config = dict(
    d_model=256,
    head_dim=64,
    parallel_block=False,
    init_std_qkv=0.0698,
    init_std_o=0.0132,
    init_std_up=0.0698,
    beta1=0.95,
    beta2=0.99,
)
Each number is 128 + 24 x the weight over its row's rms, rounded and kept within 0 to 255. Layers, rows and columns count from 0. Numbers have three digits each. The size before them is the row's rms in percent of the matrix's.

# layer 9 MLP down, 256x1024, rms 0.114, rows 0-99, columns 768-831
102:127089123154124140121133187139127113162137113138149123100140149124149118120157138145124137067122097145148136145147112151119131089072109098124098078131082151103113126177090157110135109142111131
097:151111107137101120141138157133139103146120118118171128115133096087129152126105092082157153111120100117139149095127098122155120154139149137103118106090141125155136130114122162077116125148161121
105:145098145104100110085122137149098153139133158111097113149116154126123117079084156109131115110131126089181109142114119076118079143161145139081130144140132109163125132156141133110116160125110117
100:163070119125132087091187168137151143109172140098136053154147101085138140147085137094160160113161161178127208139109135116121111152142112136133072116162071151121127105141142121105143111115108123
103:110160137111128164113109131189111138104132108125149111131118097105086132119130160183134130111147107133127124111107147088128139158154097116115123147072138105110080101082157107096118121133119108
101:159118110107129133135127132143128111181081105152105127118125132101145164118132086130088128152068110117126118098105163129115121122128136113108151090134152109158083184093139145154117097119136112
096:096117122108161140160080117115168110084127112127084127127120106133117128162119136163133110087156130101100119119160116153116137104104126173135128125137152110090116130152124098151076103143145128
097:146077089098106114155138118144133165072147100157149127139162120157130121150189086168131149132105112116098112162100111108134134149121091160148117155109128106156171137096137152169115161122149165
101:102185126123169152145128149124131138112161132099173151107096134122126138135123134144148103111148109164192140139102116120107142096090107123082127149199134147175156099112144133089109106159144152
093:149151153117111161150137090128120134098112075079129152078163120140118142140124128105177084127160135138126086127144141096106076161094129127141121108125079107135100121166148123092099117133142104
098:160102183151149126129137112117129161215107163102107118074107131149129179129103089098106130134129139101111108125118134120110099148133124111134093151130132092120141122125134126142188146119170100
101:106139078145097104113138115174115116178142087144114099126114115102140098156144102154108162108151093086146104109116091103142079141106158113137141132182120092142145157152089103128129145162147114
100:126106108152126134139145109115128140157137144133166097160132141115116094124167093120116145105133101141124151099099180129098112129115107081103141100129160094166090096165162152132098142165121183
100:138138101143136137119125105191181099142119140117096137138090124138147160175129168138160118161131095094143146149158146121134125097101141120147134130082122156168160140134138096163140169136108122
104:155131087121111139160124158153086110131132060122102145143138092133138133123129127157151146109114144119137140099120161110132131095142123101094166081096132110135119145085180086110077090121119142
100:123116136118141142148108130103114139123125131159113121142123139081125135133099082144128113142084151116098113148081158132138115139130129177092113109130104118143167114102124135152144156124173129
099:132109094085118151165127129146171161121163126070104130154134161118083170090119152121156170158123103115100163144152156134119098124143124115121106103113112141119135142066099153136120151134146091
096:094123135130136100125118146117146139126135127155123096148107136076158114116152157128114133140134088132123165155128096168145128120180137105119113125179086103122151139137170110173105120101141131
100:140146105134109115136104106154121131139090140156104104111164090103130102099112130141132125127113169073145106134134135135135142118110092154138116157118141148095120101150085139137148150129089151
099:120086136103127147135119133102129160082102137104148151098127179147166121104128106139117127162154161137128113111098121130113118149128146153092092130122122152132142097151115151099105119087115123
097:080122151123122119135130110121116169148112145152101120112137089143145135133101122132119114129112143158105120171218078126103088152141138125149095174117135119141118104120111160164121130121139128
100:159106146114139103104150161102107105170169105117145163143114155142139131108129117149111123109185162198179154131093150104100171115102134141167137117095147133126138092134121108120193110139131141
098:124144121127148118148161113154156124142128129146133142170137150137137130090130150142127110135142172094096113109134107124141117155131104146129120143131120123104182129147113065106147137136144124
101:128103098128130165091124135105145086117131109160154157119079172103124138157144089125200131153093113127119133153119112152100101155111133113123118164136106151108147119110126134131112111173078139
099:124174069133099121098080128113118155140138151067147177142132144094155106105166135160111099110137091162118103143141127081110147132114161159093148121144075120143159154139149099144166154124163150
099:150106093136123157112122085157136163131128173142130175133140127134109151139124119103153123132141124129106103140131123150163129151155106123112113104131157132166102132140130141097130118128134129
098:119131133147123109114171080150153167179131110089117116126090129141114077154108147108135132098082138125160130128143111151130108166088084095101129150171125107123133140125138115107131115153141145
097:111103100137108160112166140144159123099118120102081122139077114149175147089130113066131138125105083128110180131138119156108111121114126137093083119122121119122151153156135163103108123147158193
100:096160101163083135148119103089138124102110116164149147159154141097160136132071103167145105134123127151116163096124117110087137100176159129125126153144123124127142112148069138133108121140127126
098:108125126114139150089146086132145119137076158134112153111178139109075104137103127153108106146139141129098131153132141171107145105151117141130134162105139104154142119153131137141130179067137142
101:093132145103093119110128120138112146170147110141121154119088122114154111136137139091136163130131151108155159119113139085133114144145132129169098086144145124130125128116122141084119123077162130
102:142174118129130114112142156097134140171136113125145122159129143118115161129101120118139124089122114109113122075126165102112134104141137124136091127116139127098181123162110143165114112132122122
101:182161136124145104153167114166131141151108097147141141153140126062098179100129135128122163146132139149153155139149090180143111096115126125182127165126126095143105139116088099117156127058164125
101:117115131118155136128134090136161110111114105129115116167121122123141144162136108127078115096104129149154124108138129166168133130160134123118136127154114109129149163123090099161125091124148124
101:150116150104127099079124140182121110151144086073108145142118105095114161113137124128126078119181149119104134103124181077168106163180165117118152134125140175162169127116122144144110096118108162
093:164112150150114133132143122140138130151170143159121146137114112127183143108120158148099076107146159147115144126096146150134121106105117132123128139152139125134150101112105111135142149127158108
097:144160143100156104116137081121111121113169122112134151109084090127125141125109126107190128094174124101157154136094116118104137148142142125147120106117131138086096148149101144150116166178142141
101:120107144136117190134150124169121114128086149124122179148125148177135125166119103101116096135112111081149116125081141158107121111143129135125127122130161134129115117146106138163127188132152095
100:189126140109114054126123157132132125144154110156162137166125118105139092141112124132139119134124116116136142145138170117127115142150103181169134132113137126121131116100109148097144187121110104
099:093119140133087090113124131119135116139085120144114113102096064060118093105113134118102123158163192128122137125144135105145163133125189146119143130121130111150195142122132123139116127124104122
095:143115181134138116095154081138140119131139113088150122143077174151144099159129107094116108110115129130122144147147078166133133111172117166141160151119123100148127158148107090104115126146168136
099:143097087118155110107125072120139120134117119137151145149144130143113144186137134139119126123097150122160103154129143132120140121123090113138109151147147160120123140135107128120121191185121155
100:193151115086147133100135143104154100095138139138130097117121130110119128157154128085126073128138135150155114131122196140158117140125098115123111174117145111137106114116147130109154146111163131
102:120112100133147099117112136108131116179171156123094134138111144137126140142093119136116144133103112137125178096141098120127083117107187155161154112135161147114126087095126158117136115132111143
100:115130128114111125112134155114137121126146149152148133172111119127102132122117123104147141167119090140103136122129142135116129123119149118097054092156164117106131154103130133111159163134125145
097:160129168147124150113119116090108131084141108109120170126086141118167154157174176155148194128106165151148139112155163134105084080118095175142160109149128084114139122136116090179118142112131106
100:121146089130138084160074106171136108147138118123129134134154092118100119095093129109137070112138115127157099124144116161149122153098131149121102103136111139079161188086135123121149150108148122
104:144127141153148130120206125137107101127159159153137144132165138137109115128109135137162110132130125110158081104138151135112112133145079076189128143122161131109171126125165115119101152133104152
100:113188105191144130154140153098104094108104088170122093168144118125110152139136158131125158120137147111092124138158121108093147144159092140127108096100167115108126153131162155128127087135097165
096:132130158142164182152148142130136149137142118125173146127105128095150122122109080142064091122149104132183131161084156141126151086163108076141146103139120121118108142117088095135118117140124154
100:108180163100119161152125138115151138174117135113098095084161125132085143098165099111103087130118125115189090109131096121124119131098106149137148167146138126148118112127153142155060151122098134
101:120098161198133171133089107119112128154158136109130129115128126167119145146145150132168127119127113127095100182142148091130151153147139138135146124120118112101107114124145128099134122118161145
104:138091115125131131131141124135131169134152125130143080130110099082159132139156109116120171087173113134097133120147139174130112134153110118082109148128101164134123148150124160146100120113124148
103:153109166134123098108159081166157175114194124161162132139122120140112159109184145160134131133138152105094085132177080142136191144105111101132156128096158134104095151149173142123157134143138185
098:148118123081093114093176157146136111129145129155139121102130120124145092149133134072139135139107139112108112117136158175123143155149136146144128131144151116121130156166128160169131141102100127
103:083173171149158119127123146141145127178117116142159124108098164119124168130108107106072079124121128179154135110113096077129078159149159141148134144106116135136116149110159091144130130148134120
100:120119145134140126105143135167109164119127132166119073147117152136164141099116111140122135139138117150118118100120084107159117136119124101121130142126190103115124131139156114117134127132106128
097:144140122079153139106137113150092158156076123138087168136143150117138134112154144137124152149128119118099194162125107118104122135114131097145133167134143109130159170146109129147188154123125137
096:142119176151164140160110104126177131109132147122123124129097098118097128167125135103156106157114133115139109149120112076141119097120106125183168132131116143169142089102161154176128126118122107
102:147141144124108115100109094148138131136132137098124160106064084151143141108098167134166156112108142109150135134114157162140147118140107120136130165099129124155165153171123113167127100128182136
102:135113116130122084097116127136150078143108133132095152113138127145139147125121142115119125149150103132204100105152153131150129150137106116173119155127124124109121139108135160091153121105084153
095:168128137080162125136151167115139129180082149123134135166156135106111122156087106102138144159151145119078146152129133114133085155124102142144132105107132121143069178144141125134158146126110122
099:158102132120118137102123097101146119153080132105132126150128176162128145111096103125136124148149161087092091155118123107128113114141135138102127169158117136152166115085159130119142046159142103
100:101183105124125124098151182125132145136116164149131110087173137103150110131146138138126159111131125145091147126121133137137146131158110075153063083116189120135119101102123154127129147116158117
099:090081082139121153148120098120086132102193137114129074109118142143126118084103116109146176145138135075126148106163120112095145117116194139123130082143102110142107144138121083136153107082113110
099:144119104088138122135124129089099136105121091129126136135158155089107133088125176144142120167152159117093136098111038192138114102109090121123148110108142112102128140126126167153111097097088133
104:156125107116107181155120129158149119125161144146139144121133128155104121123128103141049140117116133108136107136101085133109123133134129121100146128199144138173128071177116111151112153107117147
102:125145107106073166141115130157138133153085117121108123099141148072115158168120161150120136129143100117153143124135143122151101119113088133149150143120146137116116155123108151112134111117101146
106:085132161134100178135135114175143176100111116129116099126111108153114109099149103179142161142136121130131144077116144168118104115140136122148109139105119129169115108164136108118096152099102178
103:168133113145102155184139139119113147163126120140102123133104107094065108114113189171103195132146136122153113126124146114133137154120134113126153156110144113191096112151153108116106122110118131
099:095137125121162110102136103101110172146154165154142109138106138148122109096143130111126146162141120132121168128172171126088168171108086118097138127151164090085136102133103126163107096124085132
099:123168122164148112093131125088126137146104176147100151142103128129074159145148120124110130113093123138114124131172172130109116087100113116116116122143120102143147143140130126066173136103111147
096:152104166124119132151168130139141116120171184122169137116173166164119099098150132156120144115159131093143113144138116159164128135112117067121106125076159164175135150062121143136139107161130147
102:103090080120136122165120124099119119127142139173148125093154132127156107144078104118149134138118122171173079152140147108111143113134161150139124167108136107053144099136109108120119143151149094
104:091139134130145107116118119124144098142127136170144173146117129180140142123114144150114150155150193138121072157100143119144084135107100174144111090096160102159100119113164120140135141126093104
099:121123148167102119160145124135119113122175110076135159134102160130162142113140162087142101099138122124131127129093107095132143110120138122157136166153155157106177135158113115127089167138107098
103:118095139147146158121132136117152107084105143107123111120144140133121136139108111118135096135135131113143100138111081141122153108114111123127195105175090128121090115136157153132165119137106127
101:137143116089119131161107152123136081134097152132136087144152161133146093138143111113137141161149103108078141110072133099097092120130120094145150114109127139100140148140119117137149124139110134
098:146103115148147158177083096182122098090126072137132131125117149123089126102134158136128096129128105139080150135124119112161102126166117129149171135116155131182117131097163106110124109151082123
098:069113165151093124125129144127132161110118142122146110139121161129147109105156115120143143144179086166169142134160153107080114101096155137125093101106138119157121156156145152116112115117147147
104:133102140113117112088102112131094136126155072135147119102104133142156137183131093134115141146118098117141095169151103168158167125143158107124128080158138160119113179126116166134142148121165117
101:138116175170122138135114125152095092168147119089114152144116169119138169136139111143150147133128127123089098111102113127127108145105130085099147114132113164112099149082178141101153132144113149
100:085107119119129102164159106107087158107109125131112147132123132106155112111148186108143140157146122138129118152116113109096126122110126167138079154156119165106133127134141160158146105131162156
100:148095126111161136160145122155122140135117127175162154158148146096138105132143138113130170128125090181158126118121117148150094145109110088107138159088127115123096132134144098080117101148148121
104:123095132126124151132121118135137155130139123145148136118101108141128115158099083163113155110124098141116135143126105145138138101151116119124086135170127137118142175116140123118110130117125160
104:132116130131124178124142153156145146106162126124097118119119146099099145163165132130133108133138131115159163106148100156181135140151164170146138109112141099064107137132165161145127129116152138
097:169095110136147147120135120126111107095086098109124123128138161131134150130156148121147106100170097079095126142075144147098101181136069143153163143094151132145095125097162159177110138185150135
101:128133139156083155127067167136129119156139111112131121122171157119117117193111150103156168123134158102132121133132132116158127124094137109132125117128122108092176099128137102165133130126102137
098:122141120161117096151136139114113095099157137130100135089100110099128107150103119121132115151142125137128143139134072141142137145091124130113134143150136130104145148113098144095118121120116188
102:146129130140156131134120142155093196110149134124155128132133142178105149136117121135079131127140138110194130162118124105088133129105139128115154158096162163144165098143122161080149123146133154
094:115161159112100123111132170138120113145151129106099091088135124114124111105143146066143152145148156105114105099148127130136134104158137118094122118092103119108137149147149126126113108168097118
097:151156091127086164140167171114114170067176148124161110130105072109130123128140116104127129107128103089134114109116087105174129118114091130138123138155103131094091153121126119154157108132161121
098:111135145132117089117097164129162158135128148074104142135106122149087138135155103142136192127094112130116107114113123171105110115111122126136105098070131138129073119110123118121116121139172149
099:095112166103082115116084111093116147110159112171169113119148137102102077089083151130153165138162144132101164118097139123152153141157152092151106084096120142082107145074143116088113115136132124
099:154108102088139141141148171159129091084131127111127129104137120098124116128158076122108101133170132134111101119126145101157119105143158156126137138102131144106114109133173179140126119137114110
096:113133119144127161115120157168125137134116112091130117159132118128117121150094160140101124131135158144142098158128124125102114121110142121126098139145101158105143124134123133101126163113176124
097:173116167120110127186164152153095139105135113139106150128129132156157077107118124096157146148107131120180121113063119128147105097083095104125124133111155121098123145112138113134138109117113106
100:112082122150125107123148125144176090150058122136127122140133113092123166158110120134100108117101106112141190113110096145123116111116143160147117135157104158080109144136149169170146137114152090
099:175145204118090194131143136130163108128118149098129129151135109096126133109130129120154138122183121154099089142137152148119109137130128091160138160142108149091108151121153133146109104086120126
099:126120118125143121156124160102117132174130074150120136118122138111136161155149125104109171127156130125112158135114095127170154107083097149161112165124109101095141113090158109142148146112095144